From a checkpoint of a small transformer trained on Wikipedia.
Size: 11 layers, width 512, 8 heads of 64, MLP 2048 squared ReLU, vocabulary 32000, 115M parameters.
Architecture: RMSNorm before each block, embeddings untied during training, some layers without attention, local attention windows, exclusive self-attention, an embedding shortcut, learned residual scales.
Each number is 500 + 25 x the weight over its row's rms, rounded and kept within 0 to 999. Layers, rows and columns count from 0. Numbers have three digits each. The size before them is the row's rms in percent of the matrix's.

# down: layer 8 MLP down (transposed), 2048x512, rms 0.0482, rows 964-1010, columns 320-383
# up: layer 8 MLP up, 2048x512, rms 0.0515, rows 965-1010, columns 320-383
down964 123:473490509504502501532473526517462526538476477468497513515494482509481496526532479491526469534529508516494498489515478527483499453493511528514477503465509533485505491515481526531477479501450459
up965 096:525485498538524502511506514524451549491468537499476512468480539500522483493461500464465513517516516510513488534551521483489527473521433501486469511505446526501491512507542521523497511519522472
down965 102:503493523514538531515530472531478461469482514537523500495471473503545519502443472481441507488456503536516483517537455497475507466533472480491490548492480474498529509527472485492448522508436483
up966 127:565514477549476517519487509474525517493484511504486506433486546499517529492476484526519486494514460528522500499533490510472510498500524510511482473501483455510484482489473541489512495474495509
down966 111:529531456523490497520498497510487511485516466517505476498479502485515492493478498494513502503486508485503531489525471533465495460536517513515515478516499496472494512511453511516484502480478508
up967 097:514497479533503522497469474518563462532498551471504513469464481501499516506464508544506512499513491519465457522492521505499462504469480485475497440480501495528494462512541506499512525510525496
down967 100:489493486495508480481483525545493493519503483492505465518484521489521496527484480466512527495478507502512516509502489521499514507499501491510458515515522519505515496530476471529534495490499478
up968 092:476516557471476488501498503532488502525494485469526482486473508489497493550473521476498528471467495481484483544518459543501505478520467482487510545505513497462504484545465477479523474513510493
down968 087:489524508512514472496569479543491468544545482527512493522477498486491488512492443516549502485509476504514543484505493508511572466505521481502475514533510439474511525487487505529470489505486468
up969 094:544548522545503507485493504478486509523510498525505521538512500488483498535431516479476526481508525482530540534483505504525471547497495481518499448493505503480492518492532520499533524501504481
down969 098:486506523473507499469476484474515508498499497487513509514504482527450538475507484502445498489568486473508449502496520481487495535492503505447437490478450530504522485500509516493548501490429544
up970 102:488528476502525482493477483524462524466510510488500497483486565437477511536478491490520487469532470524525479516486455526522484485482543498512539536506510509510499494473524458567496506512531457
down970 104:505548489473563468536462471535512516450535467504497503508525527497521508491480469524498495494497499479487545493435527499528478505490505465515470467505491498505490505525518511508459499487494488
up971 096:468489481528510497558493495503526498505495513488509499524504442464485501483512485518517510512473466540476497472531478491457497551480480486502516525529458498512497492481495512497477481505493531
down971 095:494507464502456498537510500506540512484494511506509509506467483507510545550498493485543546538519503480509544487501514489482508510511505503518511475478510499537472455482487509515427444483560462
up972 105:464508473493500525469504515526517507510479507464484497501535494523476491520518538492496507515481483517496563516533478438493464517482543543484497493470503530481504532464503488522519504546497516
down972 103:470487474506491513502483481459580512494501502521506498480491534553472551519531517509480503485524494491511544497503491499485455527464490506521509464517526462528531466499502482497477511531462527
up973 081:507458540464488494501453526529436505489487495493515504471507502478449520501511475520482529448497507510524498507519521494492487484516516487514493551526497496514495533487457498486482485468470486
down973 078:494501483527521493499497483520513497519566529491483477493516518446492515465458471505509513481497508456525479479495521495497501497509501475473507519478494514491490502480537498501467482516470477
up974 099:541460523461490518508530522506495480502476541533510541464569472525514519510510477495481544441549521497515519480486481462531527532491484523495508528522468519517482488509478471476504479451481574
down974 099:519482519492467500524495524540499516507505502497460502476494480460485536411499502507498479475509525462519530515471497493468531493501460489527518531493511489463490458488475528568449462491499543
up975 114:523483491518504562493524511486475493474495526480520532513516469498468442555495486508495517541467493517491505514570512454477505495486479516505501524497502522477527477430496494546511466444531493
down975 104:469536482524487505533546494462514490497485516533483511496512469490556492504505448455493517545497510484485520490517534504484473534493519532521515505461499489481533465502497511531528499502492451
up976 107:507476526544490500490442469469455490499447521495524498443500497477491496514486470516501530456445501493520479529514480457491485531531506472491521494525524496492471503523509520527521481478515477
down976 102:503499514488475481536491450509515492446512508516469490456513492509510511517432463510505527484487528466488564521506462485489496512473500511533479524476505557488493531519485512507496528494502441
up977 121:490476549498511490522531482528535477509463424510511496484517484502467462503502541539499535456516527513486507482535550513450515510502528476446517524540491500487522435516445485529493538492507506
down977 122:506461548532508480488521527486487503491519494474528482505469520472492468497539499527529488493499524538500514557536515512471530466501475478503486474503485513483488535489548508472485485505476531
up978 107:513461528513503528510510525465534516517462523474470524515523474474466472527484464531505480476531483476457497493523497502479469466498486480515483504493479550496467479469486516520519473489480466
down978 102:515541492518509487547514493455531481467477488513551493484509514489496504502522515520502495537481495498490514517478472504521481470508536507531483516530481452460511522493477461472556463471481535
up979 091:490543478500519491496503513497511469530492503526492504508499484478551485522499534526469498496530506496519465537548500491478496502490511515512473447505514493505493512504491503483455484526495495
down979 097:494502504430513493488476525499454481512469465528470469536524531516491512541478511487496528498532494521492489471501526510502500524475486452506513470499469520472506514518484503483438477530490545
up980 096:507473486538494553503468519459524484489470472457533524500510484456510510494465531499511466512506475472534481559459500508501495514540526502498552495508571490500503520527523534532525491496488514
down980 100:482482462500478538497518515467569456469470494543487472466477498488514500466514525488493409526493490451497492537516484497504484507482520493500513513525517497525472465497471513493516462496506482
up981 100:464503523508486513485496486494516482475469506500498485465540505488472495527490446498481511500520490462483500561477471502537487472514577507565555498452507499493465498461498540515494494505496488
down981 098:521485468498521516493486507507509499463492513537538510509470477490478486521491433508472502494480486475529522488488513483533532466486512499512560501479509481457526513507514535500522491493495517
up982 095:494492491460503464462495513530501556504493470539512513525501491501481487505454499479516451465486507498483500489521501487474488506533526525510483532536456495469463506502523528564523473472537513
down982 096:505520454505520523505476476487560464504506503489486516505470525462520507508508525504479482508534473520494458524498517504552494483508481497556506508520529502464505520504486454492591517486539514
up983 097:475506501511524517488538516525516519510507533475476497493484468483494474543485514527476498479509517544496453466520486510495482522479492497494498453545504497541505452502492502496449521523534536
down983 100:468526508504489467558512492477498471476488487506476514507512520445494509499498501461523514451509473453503510477521494503492459521511522505512501523463466471515511476464497512471458493530498491
up984 099:489497528492528528474454489454455491563479489565497504513470471482496469530498541488477454534471548470495452489505508481466488473535467491456470489526528499486459487492508478494516502435416508
down984 103:465508474475509490510499450499544555461482475520474422484507446495557507511494522474443509525530520489526511496494513508477524502456490533444514475500520483502517518510519469494483523528488486
up985 102:501505503532533502513494493549490483492499554480488493483501500550509524518503506473512491442515536467491508531518472508524529501499486545508478555510508522544539487506514489500537508497483478
down985 101:440432482515497459546518493472508486500505493510471474493491481498507504533482508464510474542457478490536570475518516535511492516507484538499498487473522505481510523504479545487465503567461494
up986 114:470496495522518516473537481496526512461502491531479496449473507473528487497485539538503515483504530514495473498469515489511497556474448489503527502521528471494537433526536514524497501499532486
down986 102:447492510473496472523503482499520499499522496533510475543519483534510512486521484468516526512531502526499490490463510519473556507516467474467488501460512523432507483479515473509490496537460497
up987 102:507451516476516517499521479526486511523499460545505503524467462427518491472499503528471490496506473510511473504478515459482517523494521480493466465518485492512540517495479506465486462502547523
down987 098:526436479500522497488504499504504520486506477513481493485463478453542515495510471558503481507532461484469475526483528559450507484499488510443466488543502529516536523537498493554464510502469502
up988 099:485489536520497479491565514527502502473504506530488484563501526499481527487468527528520462517507512482506500498457517524538463508477496490467503545494506478499516476502491551516537478512483503
down988 099:494501526460480539477501452537543572458501533495509477539536529518462527520510521499524489506472497469505531469532497478488483500473514481482498529508483498492463497479525471518527487498508531
up989 110:520503475477513525541510475516487517543497521511515494515437504522477501539514539508482505501505528447463539543510498485525529511477493508519499481477491497548530467501490463544487491505512503
down989 103:532481473502506483506486503488509509503484486507503481504487499495533476469499490481547500494457487488498493539451532448490505509490502505548519500480520524525478514480518477475510491473498487
up990 091:496507515519442504526500481509528497525518493493505527527501474469472507543501523471473511467525501551531496482447569488536528517507429465541486476465493485464504497508492483496506504480523530
down990 102:488512460485506462483478466479501500507499502524502509522482475525512487497502519485496524495498486503542516471504512471498515497527480499450513507532503528521495506548495511509483521511558512
up991 107:529482495540526450476515532498535481484520483440458518481489507466518497499485510513478482477569490499512515506492495482535495456501569488524562496469498491443494495485481481442518507462527484
down991 102:516472494511501484501494515526554478441540525526502507516507505492519498535493523478508475528511489494487476529539502539512483509459490513550511500484482525511502471501458472478523459537475469
up992 094:480478500526517496492492497502436475493579498508496511513487515506487522513527551517490460530495490485506513456497508508496487580482531514479461487516498527497473543480506509486494469493518537
down992 097:479495485495492481513481496500490490527504481482535500515500465505484496537522509487493446491512486506528503503529500488488482526499559521507452523494511508521486521469527470530498515506476455
up993 097:502534506476518506456517502482460519517496508512476519501500487553492500505497489481507487507497473475504500430499491498458472511492547511502448499465506546527528479487527555552484509529548487
down993 102:513511477494515488518514488472493487474498503484483459554501528524463519519481444491500479489498492508534513488507471492538494508498504518521521536508509493505523515518499466491456521530516511
up994 090:496494458482514560501541522437488506488502527505478515506486517524461487526515530486541488524517478508484513487519492502487479497444481499527482449498499526506516541515530504571522488445514475
down994 093:489497519504542470494508516480488483490487531523474458523483517500526524492477468504492491491492516489492505514496524495512527512522524482575530482541488499522465492482475537437448502489480457
up995 102:488552542486548484492484441537513506485534461482478524531443498512486488510430489539495492507485528515509533505524479506495485491494505495491525485491508520466488484473473518517517488483490547
down995 099:561500490490493537503494497509487539446545523500450512487517484522482497467485484500512483466482456503475522508526476497484475513491491530430483499503513454522490508548515483503517535520495532
up996 097:499504492533527502510540452462530509508491483487485524529466539505498465482500481506485492549442532456490511475495481474460490525485485520531486523470509523473495488487533515466537484492507514
down996 098:507502502467506518534471498488457490490545489528519513463529526508485541517470515478492521488524442470512494490477480478482474475505496521530481496499456486521488529488480516461492484488507493
up997 118:495514518486483540513489497485536548540489503537521494485490507498500484536471514547509504479524540466509469480514491490494524520503481491502489531508479486470500498494485454507514468480486499
down997 109:482484498500439523493480487463509494542559491506507501508469479576479559484501480480504534467496489490528476483518513515511505491489473477512495521520523521457501487491468508494480505449540524
up998 106:487479488546461560547500525523490541487493487505451522471480517472496525503510534507477479492488461491546491469453504502482480439504514498502522491529509498476489552516533493486516473477501528
down998 104:490502490533433547544502477495524489501488483502491521487487483522448493529494532485523499508519434462559492465486469529465482464491485503509514517519520469546468542562504491502506512496464502
up999 095:542511540485438496529524514481515513527449503527510499553503527513545558504472490494487502490522491490535477476438458492479463533538498492531501491497550466536505497493487495511481471511479523
down999 098:456494507511481472495477528475479493486470503475496462465462530534496538497468477558500491491535468503496471515480514475480469504534495507484459518509473508500495477495532518528429511477502485
up1000 111:518511504512488541485511475531494491534492506507493515526495462474487494512492519518517495494522486517470476503488500499468498491513530491483508513500513504495488491521528481489526496515503495
down1000 111:511489490449528522474500489504508583477525496475517500564490517510536500530483469468510479482486478473489449487482510506549509483469497491519504495527501465520480454541480523477530528469500493
up1001 120:446505479486524500463466485512501494499468482498504529518474506488521397504535539518503504510514441487491511526503497513476465537503546464486475520507514513477508496480470479549506429487493562
down1001 109:469491470520455458490476507523530523477484505523494479537526502487486517440453493498497527580519510455480513529532513503453497489529455507486513501501506505489541464510505513498480503514482507
up1002 094:536511483517506508539479505486501504514521462465455504527491559516467512528504491476498499497464495467485488517501488490511505481470537550497492484505553499522506515480527512495524425490467496
down1002 095:531555494506508515544481504461517492497498522511516492515457502488482526504502435507514467499465506480453458491487512508470524470455478543503508475551507524495460505474500503497438490488510534
up1003 109:463515518531484493482503503556519492503514468467466530523508466513484475528503540517524479511505500527457498511508547488524522493492489526533458500507534513507473511531505474499517502494490531
down1003 106:527511504530476477497506522474512536487489468484507504490526471555518491527519490466502459483537515494489496481508553502481544479489470489525490508519468494533511514466485519469484483491478484
up1004 104:484468472499526496537508474499515495536496486553499527483494507491500499483490504492529523522509516452486451460499477516494460478496462496503461511470466515545484514518548486448511498505511504
down1004 105:474505472532495528474504495475505492489526511479472491507446466554508525509509471462524539504513477488499483483497483492500488469483453539530536509505513503519500490498477502472464525499545502
up1005 093:535504485482511535531463489490556523514475502486499535477472499456482545531457509493475540500495494518511477525511488516517487490511500510522428502522520530531489506484494551484515502453546524
down1005 099:531524511497449543520489529514485498460527477506476484444502567489458536481509489492464521493469504536502480483501497490488486521498532513490494527525481506491451508477523519548440510488532568
up1006 096:521498479503496506479528512472473508516458506479504533538497464498452489535494484508499476522530486463518502487511491486520489477445460506495454503488521523477527493508509507546552489479504509
down1006 099:482529463486546523456517505497503497469475518492504491495505471502483510559516489549490509496477500494475521532470502492479493506475503510470495487501474507498503504502482506539571503530467490
up1007 090:486489495503472537483499506530535494562480463503496506489461459505482475522522507497490509451473510464547489483467454503529501462498488485482464481506471490472508453512505462510533462487480537
down1007 092:505457471491524489502523509521560513529486558484497476518503489475536526475505470485516496495489465509497524513499500480514480481522480502492511494496520471488496523522528462570539511491513511
up1008 095:470451444490450548511499462518492501503512491447529532473505446457458490530466488532512477501490498482510457517522492487520473505472498465538487557532499498505497495507525528517485485510558527
down1008 100:469500506511469479483484485518514498482508503499519496498520489492517517518485478543500518485507530489514524528527535480470486491456491534482502452519495491503528497486564529482437460502484498
up1009 107:484508506548449453517498512488527502466509494552524502498510485462468494542445550513484512496526488473508493534494456477473496482495501534488521488512471473541505454498534510488540455520555465
down1009 099:524495476476484469496515529515499521496526537496506510453473471510482465467501498520489534467498463520503520490498482498497543521424465510484492492469508531507482510528482491472507471547514468
up1010 108:481508487503515499487520504508496480525468536519488521546491499522516527509522527502514506480525497498483494485481542500469499485499482446528500490505471504501507518523485474559526451492494477
down1010 104:482503488462485524467484542511495494545481492487490524523496470492479498485478524471524496507500537516483471544498503432514509479520485462526522531465509517489465498468468475488532505457487460